From a checkpoint of a small transformer trained on Wikipedia: learned positions, a variant of Adam for these matrices.
Each number is 128 + 24 x the weight over the matrix's rms, rounded and kept within 0 to 255. Layers, rows and columns count from 0. Numbers have three digits each.

# layer 15 MLP up, 1024x256, rms 0.0665, rows 546-573, columns 0-255
141132123098112124148127123181120104129097143107155205124158188109126137123141117151169118127120125130165134120139113116124112154120148078145087121082133150102128129070118168134123133111112105160133132138117106128121119116120122096122135130116126168121135152119110143131103115103062161153147100125157096132161123124136149100163096154128094124128141182117077130137124144085141147136153136128114079131177136154151124150148160155115130117127145162110140181101113077115151110116141157122093095112151124161173125155151117100110080152124113140104140136144155090125133151160037160108127127120123134123151134109185083102147134138131055154117126122133118135132126131149153142129153116124148114137101112124163144072138101125154117147153145139096094140114116113118130118101127136
119148128100130117137107163156093087119100150107121170121116134130136115103084141094102117141168123106145146142159106131101123173100101105111121116129138148148117123126132176203155173156098144138150089175110107180147125089180116140153143133123129158097124130065097078117139079143106160102168134146148104116083107144100168124140140122122138107132110120138098139107150125114116165118126150138145065177110132146144106161148154173133134144159087167148115109120129131089108176150115138136147106104124090157120092088153105102148084137153118098107100154109105106133126116109062105072151134162111122123126123137123100087144120084147103169137188145130087123107063126115187134119105171084151117116157111140094109105130129109137152122123151151134101143116144108137108125110112127
107159134122126152081128129111128090139075141096113148138124145145162138106101114136167159123142123154103136115094141162176100100126150132130117108126136165133124107144132110107167141144122104166140173121129090126120125133097136118159167131119098124105136140124127097121120145127130126144097115110118166120154133120174153125138132095160074110168130079157110087134139142115147125118143137112180110125132130138104115125164127117152181178101108089136114119102095127088092140092171124153116114120106117124159128124152106186133118108106189137125139124169116065120115151115163091144096156107184105142142136141120147150112121143122093119130084113111114097130096113132169109095142118109118120173117137123119152124116143069141150159143147124141150143134118130124159156095108146
099157131100105104074139181132125164119126158131104112131134144097153068128067119089158121118129100132130100123104146124090109151101097092148135138127138076101139147200143120166104131136113132143141100099146132132138120096102109120134101113162114162149083110096117102133113152090089139113212150103115098118151135112143146127140160119166109102131145161139101073133153124091139152135132111132107132109130152103155113155125153125152151140119132155143154177149103174138126137101132156125155098124183141090133115096134141138149131123125125116149091145149104159127131092124140117141163125138097112163147119162143127130116106108114115136116141093121121108136096165147140164128156110158179105139157130134149108144124118155170130129123103133100158134107114128172110117143124138
153125127104130114121151190134118102121134120111170096115102108122119110118176122104139120119144079113163097156137119126145134144109097156161128152152151173077155133134163166148145106141145108129126090138095135099144106107133118109133100141087128103124099144106112174108132094086137167122163108101102118161123125113122129113146113110161129084127172127109154114085154111083122188119116116098147122135131166150117204121148139094129140156069125138100117130146175098128103139126123147125135096110142132117111130108181143114110120078171139101119101121142100109157129150070077105135127130155132164105155184116144094120163161117144125144126137124109156114101118153149138132163103143126112128118141124118166107119157191108147118132157069164142165153166132085135154140119162130
117134139143170152120121121155143150124084110091129116115075107111139087111108125116155139114152104160123148128081123114112101175118154111129098161114100149129106139116141126136125158125111122138170109111098158132116123058125117147166110131118126143115079143128114178127160137128127125112124113147145177119101104122124124091134090087162118095113147159160139151095153149122133117123138079076114160108122112137131115135148164163103141141109126157094133162148129141135140114091130142126109115086143096108139135103130119166126132124143138149130114150146104149121101116082175137079107125147099128109129131129141134139126183137112102101132172124070147137096154156119141121133093148121162065111141129148125094154108175155150166096093097119140143115111135094167113123110111148
163137110102134121138112130138110136106102140119107116114140106123137138118140128119129137125093129110133117186128099118114129113110136098155070163160145148124145078077105117152098134150143137086145120101124145119107102146134136144129125127124147115140138110104135158147127141081126177132114093143124156123109129147148149128119113151120096100116084140119126119150154138122154118105150131182173055170166154117140143115152153144158124149133105111125148140139101160156112126119128140113114126107166125131196080145139077108160118108135099117186119139125129105149101160121107160114083132163137163142155117136130158139112143095114128161084080127104122163129101076120139174097130069143138100113122134138141139120055128110102155130155141136136130151141145115188102110111114099
070124164113093097130127122100130156169127154128152102095109139134140137104159170113111123167157173176151137108142117103137089137143093142091104119130088097156105148124152138141120130163121104084116144110087099127126150119137120097124122171104113113126062107115133149124147100127094113101123166110171167155143169064120116165159141141083131110129118158070064103124132110089161111184136077135141131131117099106089127080119149156118112134134139123074117154124104141142147120140081109146094139113144104148123113122161135100133105144125155095167109138116156119118160143124130133122123136136106141128155113107172121151138156128128145167094135149122109155116093101108104101095092127086131113144151090122135104151077112132165095120091155105118146125140118124118102162138128146
150132140136077096130130195082191126098092134132124130104139120130136137098126110147145148140123108116146159117161136147105119152132139146128114126092114123155182118096133165156112127121179100161143140140090102157135110145102141095139117135133127183093140124105148123156164176103121116149132127138149125134156127133101119135100151084170136146136127164139096122136158140163122151168150082125110101131145138161060106149122131141140170182184158102129150085179139136139110131127124173163106120103120081111149116129142131095155125128102151109127108128148162130142117183137118157137128121128113087106119139104147175141119103103082098102117119113125088113101112083078088135113108108114150123161123135119174102166098135158154163135134152133100142125150112101167131134096129131
115151115123133126103112161162134119107081163072102133162115146076164126118180071104150138094137107093123146121151139124109111070121134143109112105160153084139125160087113139115163105100170133152142140121101160123118130180135076136093107150120112133073123133117138107121089142126083117145128131139136109114157134092122111135123071130121114100201133098137101117128118110100107078129123145142105123132126123137136119135133129104165143142137111134112074141143117131132131134088090162173127103149131093141140116106157150104115138122127158128118131124169093119149150076075145138148132140086124129175166158120091100128108149144155098128093164101141139108130088086144131144103128094141137093176122114138125144131106133146137110136156127144133118119131122163145129164121152110
125099146091110148106140156119114145152090126120080103122137086122124124127117080113122137120173123141132124164168120103152131107105126144139110099152114145116117132130118184144134145194171157116125147128124118125129120116102097114128131138067126108096095140125103115152111116095140168121106142111158136149162107111143152130147132112154103105097119171105147141087157125115103132117129166127149105108111181108103132121117157136111128099150114162118105148102128126116115148120117139132157129133127140167121094102103116111166129158130166118172132144110188117116109174108138139137108112111163165111159102152165131120126178145127153153157133109113137124115121144126157131139156086125124147150128116149111121109146162131121151130150130154109134152153096117120104113127128095
121142144140157140131167176099099078144107111096158144111129114118123064104139140104101126150118122113119169165157130138141106081126091145142129151127106105120145138137131109131162114138149074112155147106122076135107126058117126118130081124061120133128104116128112123116128121151118116163135124159151104161119132135095135109136115165101120140136170140114136140083156075150164144092148124163206084069122132161137114119165169119124164130090108109128148100119109089173145174107118149152134099088134113153139126133172106126171080119118163114134095101143149119141106155143079121149158158162138127138145095114126133168100111149141097137120147116091158182118082143139137175096176162146129129122112081152158141121101138115137084125133109173162144101097144100151172136125113091
136108158148131090129165146139079111085125140098131122123134135123105133088102139111111137134140086127086126149117113100095167119128129151114155140141165135085137136117134125106195055143122108124132133100138107149140117084121133148124151103104089116138163147148144136113124127111130128129135133151122099145098130111153134079133147122107155085141132149094093100089111117102185128098151128103159100125115129144101124140115115079162146127153139144113085134148136142119146159055114161175144118129154099132163085067172150133123098130139092112147127124080113094141110100129096148140144117137135131102167150129137164136101146097144086140172165153143131117168095134108141122121155133082154122127135167120107131132134130135114142089119111140105192123124080144118157191075119159
133125144092139120162098126146133133179082136125136160150153096154111126100099146143154133131089124125168153148156100071134141160147083149120088116160144131141130117100176114133178114156083128109183121133140138127113140102128089142143132109126088151128120121144140119139155174137100116130101139154141160118161157115134117132144145147133081155168124148146148160108094124093136120122106114079119148096129118164092142105100125106143163110140072138123104139111113134155141148110093116144096085119138115107115146132141096123142116112076150137111095122154122097158143134109099112136122154166136113109166118106150079163118152118142088145196152162124152130119101128105109153082168137141154125130129164126127112153146082067134098099171131145093102126113206112129106109150123094
109120133144114122143129139127093132118132163125135118108159128122118149148124134142130153130101139121110172122099140114130158108120129136133125135141142122113154165133116131137141122182158153116137132105105100101151139101130097108133104106139149112128096135135092149125116130103161108167141165139108141105143204148117156128120079099188115128150124105112118093132155118121148148096116109115122129095167131151112114144110154112125105139115088146140145146099141173133128160123118172140109077130133102132083140080165098147168128138119150142141102143152137132158121159073123155040129174102144165116131135160108111151124152144124132091141116110085106140115132130113140163123109154105122111133110135175099137129115121132125086125115139111129189099163153123163128106098140134
110151163101118083151157088119136129099130175111055119105137150136100175096096134151159051104166119153153097128082113123130073117142151112149129141136175114160119157117114118081106156114156091148120151153090136126119141125138120096152164134109096116129109124116167099162180172165084111139160141074149148169150135127122172141165128129144100091096110144147084093136175126152127132133101143156148117102129101135099144174106158069114134158153182100138137133146101101123085173096124125158112145125150109082152143095136122119143087134167189130178103161122127121121158152150135146098120167125133115156125152137125120153095129117105149121085127147104118134129130126133114151131135096111110113148123129105141098155137163113150171113124183135081131129135119147139128162098114089
104140137105115129158141119152166097109111127132112100083123139166149149112087124128136125157100114125088159147172098120127114152138102099116132177145105141042110130108118120149126161131096141148119148104069120119119094129151133172126105144112126115159154119145131076147154116117160143099118148113157132160141166104135140187126088140119108166116105133134099130084131075103165137135119141181106096110143148150121137135169187126128134135121154108156160124117127144152153134132134113128115115094159104110157100129112124125125126160150143122159092160156152119156068085118110144148128157169089114156158114141116127143087129109114118111120152178126121093064067109083126161151099132123137124138135097145155089116092104129117096116130138140161149147095156134136158108126093170
149161132103140118144128141211103150142091166117153117121091151132118144089143104147109165098112107124103142125101119123140133134090124153092140179146134152066128120130123098119159111129141134125156108146110157134137078096099127165173092099107129137123113152119142147183129159122117119128109124084117127125172139113151130149139129147146159080129118126146120144118133079113107115107160119147118130118203146125166140107186130151123114113089108153148124149126128123126119128145146165161096162128113077139119128131146108098121089113098147154136120107130126138097099139110094137111112087124174160123087136100130103106143118112065147151145147117158126137168135125092131126157144110123144110122113147117101099107098095086157086095128122190109144122155129119113145123124109105
184148127095108146136157156126139090129094153090121149135136124124094151111117084133147134091102152120118107096135131120117111115106136070101113139113114065121106132127103104126118127143133131109143134112136109147079124065108090141132147149127116105126132165104146146124179134140147123120148146123116111132094191140117126141154160149153123131159145124125149120070165142126147120117110134102093158126101128149157151143103140138116169099114121109104127145120116126150134131129140156133143126079140092134160094132123182126125100111134183132159111109151080170157121097127069127138140112088126127124109086125126125135148136111126099152110158129108126146080124135145114156125088108139167111142132109125115137102093070142139119115125160110156110103119174127163132110079179106
171129138143118126122097108176147091086122125117148108088130123079099120092105090137121111105121083140105096091158161116097180118129131141135089133157129120163097132108117155137116133116160104166136153105092135167144119152167110148161136141071149124110153154121112162147143102064116084117156122136094100109127132119183183137130095092136091102123129181134159144108158147125144137111126112138118086121126185095105117113155114153122103122176127115127110143159123175122085165105104142122097100093113076162151103116121134134179168106129146127179112132133151089099121156167064109080066117149094118120109113130160123169125145136121090114147174141131106159192103122166149135108139106107124090140128145160108126095138148151153153122105117124106155115130181139137107123108129071
132155157091113115148142127119132134144100143122151135127174171143136127111131146125107155111134124147118154155103156142136161127108119133122142125156111136093113160131167125103121128167092105142147137109114173166152081130187133148084107105117133149116134122099110094123145134128115115145148195108137172144131149117147134164129160093162140122094112174111073140111111134129119118150122148115148136098108140117107085138159126110128158149143109112093090143118104129123124179113129126131137132089125131097103127169123150152172118166094124080137141122151143159116114103090142134081104163093116101137088114166115128166142156099080144130122146111119129178130068149145173138143112154128112118120162113143121126136119133069160166115130120091105129099138168123211158119128112099
122144124089142153123142125114145093130134126120123153078057086128136128098106073106149145089139116154147108130147157122084153124059140130134118133126155158122125124117093119055098137111125112133086120104097103128157134057132090118155123117100153119069099103109127102189097198141047150119135110141121153123102150157095166131115097109198119072120126118132157111134140131126167146098135148086152112097144131083138171158122140175129171129107172158115121145143122121125125153108098128121098121136119126138093163129146100105134136107143162094142109098156141132121078132142107130161106129143122142143098115116120097148140146128130136141135204156125119128103132134078111118143135089109149081101146163125090104145114110128143099095156157161100151129127111084139137113170138118
154134116126104132119153153185155116156080120077137134101149114083128107116129132154142124164141102149078113158135136122122127160087157116109110136133134113113115128163118079107107164145140093152148136129127112163076101122129100115112082129081114150132163158131138112169121163078118154147117096134147136138109102128173127139132089131137126072114141127145112134130138113113156133123141131124103146133146109165098134142111163128158149143144129124127120123148101128106119101104123097169122120136094081134181142128130088115123097173115167149098136132129136130066147133106142120193139183099099141135151108132130112108108153125118158131127154141147138133129085122100115166117126081114177131156119174138154180124069103091120129133129152130128151121117101106153133160125153129
157120138134116110182133136165131104106075169093122091107091126095101118100116097149208089065129114109145114146135140111137158114100098111133120147109130086121117126126130073120148121137125135139129121135124134137116121070152115142120118156075115105108153135107144129100139112116096157090122148085154121180124102089125144110130146157138125157130120158162101155091136091097126158169128112114147096120136162113137146101100139090112105137138175092133137144128128093127166141061129144149105133106139101148127148118155104155149143090126154092153113146105130091131125133119089120127132128140137085117153149093162095118132154135128099152139110135108099153095115159110143103089161123092109147172137141129122172146136101127143096083139134128133119137187154117133122119127124141
115135120081139103159144158147109115168116149129140136109111110109130093110119156143095113094120108108100125156132118144120145127048090140096109184136122119111169092141114106138121119108136122110160124155132139140112119100086087080144169095130101146097118145153104146131167160124158127134067153138097133147099123124113194148139119123138102111124120058157111172108179127126113133092151081092124161098132171147119170159108144154150117146107139141086147130108101122096171141135086170132161145064162094136147089124124161149128104130128107108136118144109119134156158138084097128167144113124119148128135114136128183096172156097121092132101155129148103152129097068163150144139109104129105116156146098152117107142132144126133095107144104149145139116133125105148167113125105135
109141133134134125141110134135136119155127116124124136122112152107154149131130123162100103125149144143120181151138147120131161076076162133153134096143104139079134091112120154078133135110147131134112139068141106106124101156126112142098157137136100094135110111117129104147137103146148171117109168132102149121175139105120154125146152070091142140144105104157083136156136089134141144132150149115122154144137140128136129139126147113123102138124159107118100122143085163126111126101121151128150102102109113129159143173140140105127134134109135123113148136148140125110133139139142118124113155094125124123146114155115071129094123129127130127094131100139112165127136084127115133128151115137140105143126149118164129148106135136145138097168129135093113098131112113153150133137124112
113130158169168132116148107117099148151105157121097133134111104111121139118105093174121140116082156150172116137112147123111138113146136102151116139101124111137147100119110086180183121137116142127124150098118100125153134119127089124111120120128118135133153131104126139143122105121113123150172110178160147162119127138109157176110121127147126125093132120135112112119108121121180150067152118110114125129132118133076109188115154140166116119141134136134063174116122108098185130113127126169144106116140135080102096145130129113138093104110143134138095126145168113120114096130169166153099129124150125130166105147145134169134131135125107097129135151090106137149142142153153142099138166172134142158160146132130148100127091151122102096132132124165149117159121118125139153130148094
143137136115122147166155148177136085123108128076110139120066122133124075105124093121102147132129145100178130106110129158131148093155143147135074123121180168152071136150118119140152085116158113160121121130131090109078113099117111148155112118088136175127153107108079132150148185097142140114177123126152144134117207096144118169118137121127154107131167149126098126109173120095135095129161082184133122171125143108113170132165142110128129078134124132111100140169110118098137168132099135128116142087143151172140147123145083120081122169155169142131081146144148162141120134135131092154099152110083128119119145062135134145103173175145102109096153120132135096114089164102116111106122100113155131184182128129106099117112147082102121113170134114148146095171162103144132136100162111
# layer 15 MLP down (transposed), 1024x256, rms 0.0587, rows 546-572, columns 0-255
132130068123137130145125175114148171164131100144127168075109118101144110120130105123126144135100146126137135105179143115165142151133108161104067137114165129112128119159133130127105139130120093136132100148092139116128169138152105125135101166121135117153104126112130134121120152152101099130166129125137110093153098114133127127156112122114099128102130154137143114163110081124137162134162130089084082120121131155111120157110067132110139105126136168113182096133155191117113139101102157168141159125080139104119135130124120069195144124140101090119155096154104126125150141112158147127130112153162111119148103150125121156147147122132153128131114147105113114157139098101157154139108154097113098118115143095141137137142104115087100100101143130073108132127166106159132098119129158
140183156119111155155099127098173072122112103151110120087164107112075120145176115184118112127064159133117125120076143119102108180152139139158100174141122145148160132120175109119140115164111139099113148085175144121119165128081145134139126150127095139160139122126166135111133131125131131142111120122112177106131092155131111101101151160167098120112175123130198086087099104112157145117097111148140138143110156110113093131141097152139112155186087140098140126126135093164165132128142168123139107124124172108124146127099098156119113097106168123083154131122103126102160137169125157152123156129104155116133143154094130141155165147111130130095138193150125105137170124118147118134089134149120115147090151079134133084146114126111119122151097118132129122152131107130151115124154159
124135179103170134140114125089174127118167148146160146115117089145137156154130132176121167127142124147158129124143137097094101104131098136158129163127119101092099161125138140159161126140124159110152103096105130117140090127138129123116153121132099099126122094123135134145106117144158105143115119135121086142104184126142087150121178155127140136101149134138114077130125135152140122091117121113148147134113089157131169137101138107126131119173099140145148108148097111135099113097122169137103143127114139105110154089149168123140122151139108134117126135121179156120096084162115111163155107146153127142074123122147122132150152120121110123146130146081133114120160094176112140118116114098153125101166124133132154141117125097146105137078122161135114119156116105103119119147115116
160144178119153112126129145148114154142125134137069108128094124102088141125130127127122124137175108131135134108120111110085139137153120124124067058114134090103106123136141116118122130141122133099117107114117116129118134137151159129128144129175130105146132076112136117100095135137108097112134068099120107137133091130139117125154145162141142165159107127102108117118153129098166152096141187183124115131111126164156122101091140146158134155135138117111129149133127150088131139161129142105144142179147160142121107124135122143157147130112148177129123141104123166123150097109127095102146130140105116140098128138148104136128105119163086132106144102159155113129116131155099155112126104136162148096090117142127167152165120152111121139154135123140134132118141165121142110103158126
130117153184130095135109090111175124161091156177124123148117139135159131170157126153140087103113106101142132125093138164097087160140135152147179167169127086116147156154086151163118119093133122186119094157104149129110114139131134199121170128139127116181142145105132102145108123163134099093133098084170111106101156120150091109108140134146107119117150132137140147131144182123125134085128103142159122151153127156107139150106155120140109144131146158162127179098115088118123126124110115143095119080124127105127131179120097099107148150144123140153141188145151111119133113160095157138125116100095170124092145111125152101131106121126160090118130138116152086112150157177096122141157114127119161115135146137139193088112077094151135127135101142111110126139106147133156098169135129
134154145163128110087130113127172149115118114142146152162134135156098141179145122090169132130119165131145122140097145119158153126108134157099119124090124124154154070154134145096122088153144145109155083146110130150136053149098099125139181125161137097098132137141115146109156135102095181147173108152126111100140145151109132148133145128147145157147117124139108127122139121138084137134091124099102122143153081126108127144110128166092150091068141115146138122181145130145125095129122107151110108151126105119099144128138134149138111150153127080106149110099137079139144109134140127101149134169137137122131101165075114152124114143152160182158139122136098098088139109118098129125138100132129112139107149130123132137178155112077101150129159106116180137143122143127115195125137118
130116109096145174161120133126094129137095101128153129154119144090111142168144114188132165112090128143148128172126157089142121118104132164103143098136168128087135102099130122134168081139137140098128138135140104127149080117141126167163110114123115115124138117116128149093103140101125136140092091134108119164109117161098119138103117106079110078142115134146127115144129112106126090143111087098131104194104160115129145179099099116159127149153114158154102123162136148140151082136084120130135162167145143115130101091153152120141152111128147173131127121117113155123181098141113140137168110132113099158127116125122109129096110075137125107112135083144123147125137110093126126142125104100105072132158110097139144097097151104183135126162121130122131107107133119102116089125117136
125169142131165095143149093117116156171143118109104128157160111143140167181137155137112166152143127142136074152069128130128173125087110128164140157147178115120140090160107102153147139084092122166130108115180115158133100152111108107133126132126143135141214140158096124142116160171126107112139122066133118137136096148155079133141117123124113126140125159129132122140104110147170101116100140089131175152141135105165102104144147081127158121148065138157159115149151129110106089093150123119111176156061118142117102106154094163067144098119088140169138139113081095091125114151119150140123144152149107150128100107152121174110112127100148128139171119107143147098178106123152124092084150124128117125115111110125145098176150105122152109132083131094120126149123140113132193129202104
127139135152147156123129119174142112158144129188160156138124113107135146093131154126151132131094085113092143106154160114136149156144118113081157118132107108140140110174117168070114123113130105125145136144129143114129176091090114126128132135118118117127161156144102119108117070093162125140126140162106135127077127131174149070146134109098119125149160110099148135132150135100141128118122163071154071100098147097121109164115112088109144127120154114121113171165129124116113147160125135112133121088135128128155122096144109181123134137152147150106183068118138139115095157131121134140138125160189167188109126141093112155109108163121084110125129133143135101107114118147165121142133089117106108130109145145136148140132123150132147122120072107114118090117148144185127132103125182
157156133124178108126138145142121115107136104127134148197165100147138117106100068101122149120147141153142143132173126065131162114167136110102136086120132141139092128104126164148133135138105140085124135166146070117136086176144115159142172126120061102117175145164158130111095149089121116150143104117141137129114106113109155132103141104139079094147104131161096117160099151151127117085151153167158119049113156125132103147101158131162111114121156152141162120075112154125160146147137101112114128103120141133151093105116144076150117098149148150112080086129141151123132110143141130100138078149135079088150119117136110134154113120112149094114066141117127093076136104147116147196140108099140101094134131169156094141096156200158130168151134158117143137103102076083152113130125164
094145138127164136147115112114130119124130152112183111107131171155112187178130138137152140145130167076126146098173165136107136102137111135137101140119100107106167117143126100144142141142097123093111118115095107106153160146146135139111123072126112121135161175121133108144158119155089112128144119125082111112130116094157116105131122123133133095112132123080150162135122147150118101118119122099159145145141133144137175133135111119099148130147108120149110133156115134112128116143126112111144137117104110096134127140137138126165144120116123132116125119131104133124120102110112120168096140119117103157102145151114126103122113107129142153115123139153127129126141170141110161142125136128147110130088127137126110134150104119135117108092124150104120118145107147157118142138128125
157093175122099120138109152149090168146140129124110131111133162174068136144148157105125088100121146089149145106132108153124128128136122130103142151140154097113132125131086128116123100137128170064164118136144100082111131147144093156103157171146101148167107049168104155180173131150170090121129158124171156109154148101161136107122132155118131148120148111151097133063169118127119096128105135139115137114201116181146114123116141085131166172113141128094111118181147167135133106135127124073161106168137156104137141089137147111150127103110117125157115122147150132119137174126117164160191114122128131117149178066138113079118140124082124141112112129108095113154106119170168115146103164166150147133110135140158149151149084083119115107138102157082126100151161108096181163093155163
160147127146113124111111168184124102145132120130131133127154104125162152124146126171089118140088155152140132115104137172103171134134118116141119144145122094119182104150128110132150128130163143124145110115095192151118112112119127124132112127125144153101130114139120189066128139114143092117138156130138159135081176110090153097154077098104129135165129134127155077140114074198129134142154146136186148130157121168119167129152182171159106128114098197147107132128111144103122126077120106073123128097129125117122176147129115115093126122170154082163136085142143130143124148151174112113114126139182131141100086153132118105124109133110106169137095115087178149076093121089141145109075127131117140137136132105132179127111094164144099130137126127135154113123099118139097116158136084
106106190111147148101166113183115120137141109127149128149122136108106100133093156149109121116169121133116111149132105098127140131107142115081126127134113101141108071133138152152121141137135145142094111111174112108113121172095167106103165097132076131129107105141138160151172138135118098105092119122152141086122171106144135106124141128143133109150154106127092101134059137122110111169129156100119126117116116173118126118112159132129091109175124117108144128120082096133121146119157134114115113073135062125130131124141129142086112117144128168102125128150112135147126146130138138127155134119222064117116124159091110144143119118160173146147144075193147164114101123070119172124145110134121103168148135112109154059166098099133123140118111147156109076127097108146114152142193150
105120155115185147112141115150144134147107118128117176098110122100127119205121142177175155169122135116126109132144120104166088159138158137115158115118161121121141085138143130137110106129166097103081137114130134106149123157099134121129115068136083130124110105116187147115114096115109122144118115112132155144097154104127119123128147131073111152125132129139134139155106146158144106135105152119134095139142122128128137096136113140105110121137133140132108128131107151096115118171114128131180178173137130134119124106119160156136133161144128147117125136101154120125099130145138087156122144084139110147118124119088121151171107121106142102105079114148130120114122133126118130118104119126141106171127116129110099123147105131146101157105160113136111136134113152101114140146115136
140116137127096071116157163144093135142096128080130098133182157104179116054132114109119181138117096146120141114161104121140135134183124116148135133150166186146152148068107158115154185118168119120150155150140150090178162136117127121137119120152155124129152140115151139110130101147083135092146106103083128137072099169090181126117089126142181155087123102171103101101101082143076098108093127129142136063146147045119149143160137094148151155134131171161119082114121160103093153071129137151151108140112112152121119121143115131205131125128149087155158090104156164185147112158089145145060137116123160166107062142120124122102168149129135133081149102092123157153137152130082102131152108129102131143137135135123141126098148147139089127138147141148121156165123104120134121120090105
145139145138183124154166128147120098139119135141182091076117134156097148109131101100147113102124133113117141136111164184155135145102112086143111141149143135119133097107157129135138136087160091142167101119150120143141128119154145130155117058104144114129136098118126136104158134108190119110141159158104106141149143101136169147126117124124123134118178095122124096118147102152079188074117153130173112146118141116146111155128137174139138141107155110127139123118117108142149164108092080126127114097158150191119133115113130128145100107099096118122079153110120138139139113148166128149171139125152076124143092107127128150136105088173104090140134144126164113135128104150142091132082127130067114080160121090148188120106142124140168163119154132157129131166089083144134130144141195
134155137153086132123127137148120116093052115128151166112154141094096162118179110169132090116112134099156152103105112100104125124153143143122115146141131152162142110131129123111099101101153147151146121140118137148123139130160141157118167133143166155119109123121123135147170141111149096113105126096127096106156111128161109115127129160157145125170160138125098145114148131127129150126094119144131103143091113186116112086130110118131078108160125163138093172166131098148127139149081160142107167158136136118120155106115119159091156126154145136131135133131098077117102102100139112093166106180140108087142103139142143173107109129115126144131083129133163120089113118169098138126125108110095120121152104112149143134136059178110111095116139153098100113147157150141108141153106145
172097132143151121116137127112087181082131118138139103135093110146126124133176104125140142130091115156124094129111102162105144106137130151140119119125109111120131152109136137110123167152154136116144185140079146141176182126120139101148164153198132133133159131166112123112144128094105138126080144109174141127122138139141181131153139108125113151123121122098132136073148137133145160138128159146105083122114145116135126114133122134130093145121115124139150127117137098119152136117100165123104140119147139146089111122102077098176088138155119130123143119077126093114124141089149120136149110158128142126106113101143120129135126152144125142137102163126148151119125114089084143145163156133087138113125122133148126164151132106167087142175144143112133140109133129094113114173096162
127187107115081175133152113108156124080112122149136181159131113102117133140142176134143093167145161128131109140147096123124120118131147129111144110148133149134163126144095108080144099172128147110114106110144098133145121125120153174134130086090119118092075094134159146172157164119120131085132116100103144150142115160122171151144145139093155140122041094116146134144142062133175144071125146090171147080113119115086131093175064107125122107107132130155158138117131075123155093132173119172118183105099085097134113110165164083123160109131150151121111178154113136099182135122127078127155201131136138116096220136138097142091138164117118122082092089133155122116137124121129148153115118139116156146107117087121184138125104117107129111166159140175143134092095158092112110122140121
133118103128122131098129146143146085115145122095127146113106139125141107138121135165190129121111104148129123123106131157081079129120112149122127121102163088146138152132091125104161141123119107100111136113124146121104151095124161099150148152157100074125145147125152144160092155152093135174136128091130142149138134153108127117124091110154128169143155162067169132102088115119102139094164097165123144153134128179135116163117109113116139155141130104084142114164089093132121114120111094125096145115097135119149167108116094108142130111086132118110107131151149148154156114114125131100166163149135134152136163155108161099122130123134084167114149108104136128102145104134159127116140098108107109124102115121148122163095135118140116127133131116110099128151184176131079142155118125
153151111110101164131112100136095161120087138126126164143105124098126164091080119127121163159123185187123147131158197068166124146130123107129183095099140165101163130132134168113155083166075165055110140139114099166120135088138153121166137149140101101126122109106128158133129126110173126142153132093190129131151116124114187123137166139110106150109133152102127131139115131077137099131156133104138113112138129130133146128134101136136102118131152167104145153092071118167096115107145101085084134161148146207126118105128154196115168157163113135104114101129157121119146108135165144168132135119103105099134156164134114165138126104146163168111131082132142115106143172103113141167104108116116162128142099087180100146100077145145080154136180144075086101086180164118062121128179105
162098102159139112116104118102144128155094124131144086141160152108139143204137112161151175123161175086113119172131135124114133178169116158156110118138095139119084087154133102155096142134162108144113132140111079145123120128140127143118148084127147109123137140146140134124092152095112162110121105081109154102152141113141094099123131145132153105126117134139095144123115136152122117137135142144171118125119149118151063106081080129160091102150099121158126143098173128155131119144118083139133166112120154139139129101133140106128142122141110107072121171115128121110137093150136136141126131132088124132105110134116135097139136116134143122184150137120139124138152195136138147149110166128165149158139160153087102143119182106110137168099100107115106124098123147107148110136134154
152105113135106122128154124089142108138119153142139168101149128110160118049127104117125139154141151120104178127131135104160124152140152142160093153122160111114142124141106137098104115111094160131143175134100117111095180174107147106133135128136106136171109110103076160114124117152128130158130127153148155136121104111194171147148079166151107139123082173085132169129088114174105122124100182136142109130133135143100103087130127112129158105126119122110140169116152183145095111111122101128129159147085132135159107087130113161144144150141127141177100135106092128138124136147141128145142117110050121091143148156103112124092170116142100125110126102147105155135146139097154132151113115144105090122118155147119114122131094103117104144120118085140106133155139106141137100127151111
142174179082165132128172111114126101177066134101149176130183111145127171082154088139118135102139146146134123101104151156104112115137118119166087166099131130130091141114127119116151094078095116122176171083101075117125115119148099143122100123144145070111127117196110095169165196097126133118125122127140140142121109102118121144174125170142090117142140139104174104163121112113123151136126101099138120172136112155158115167121148099125119123118123149168122153186134105142122099113149106156194146099124137093120149112087092166130148106113120116162164116144146118145135136115177101144123146126136151108128120133075128148090120104101108125107125144143148160127117131126135093094136097155128146144076114094132169075099106110136141181110137137131095140126117125115143126139148122
149113094130123125114140110106133097115134118116135161142113131143111101144099133115102095123124145119142097131137106146106140144124118074066125111123139132120148140146110141119143117134170125109126120146119109119141134097147145138140120146128123137152108112129118123114111168146107125132120115082158173147118152131096141120133118115128119129117126156152145121110110130105131134113170152154186108093091103115148125159135146178145103128131139179126136168106123108133149155131132094136110096096137147130147145115117110144125126107157130123122138116115127166145115166135101164121145122144125107091130130094139119131141158125120113118138111141115124128136106148128128161128130155151103135159150139096104111124125156119110120134121135137117144113122109093107138097119143149
123116099109116130142118131080130147129080104110156133119115107091089138166105135139137083094102139143116142128127163153152144129130179133141134149152119136138123130097174122123047125116134137142142160123175130115179104138121101114122129112135129096093178088100141120142128121118134086122126141113114121107096113134144139156148103140126117133126164110104141179151116100145122123090126116084132131151114119141131102117112149134137132122119110121125171133115107152125108069124102118103141120133119139131114131121126149108132093119121146103117160060145138122127102117096139131087145153116111124118150136155129176088142114104143135125119145092129127124133122116115085122113139124111118151100122141124155102127136142148157115145135131125128087127128140179135114109177146128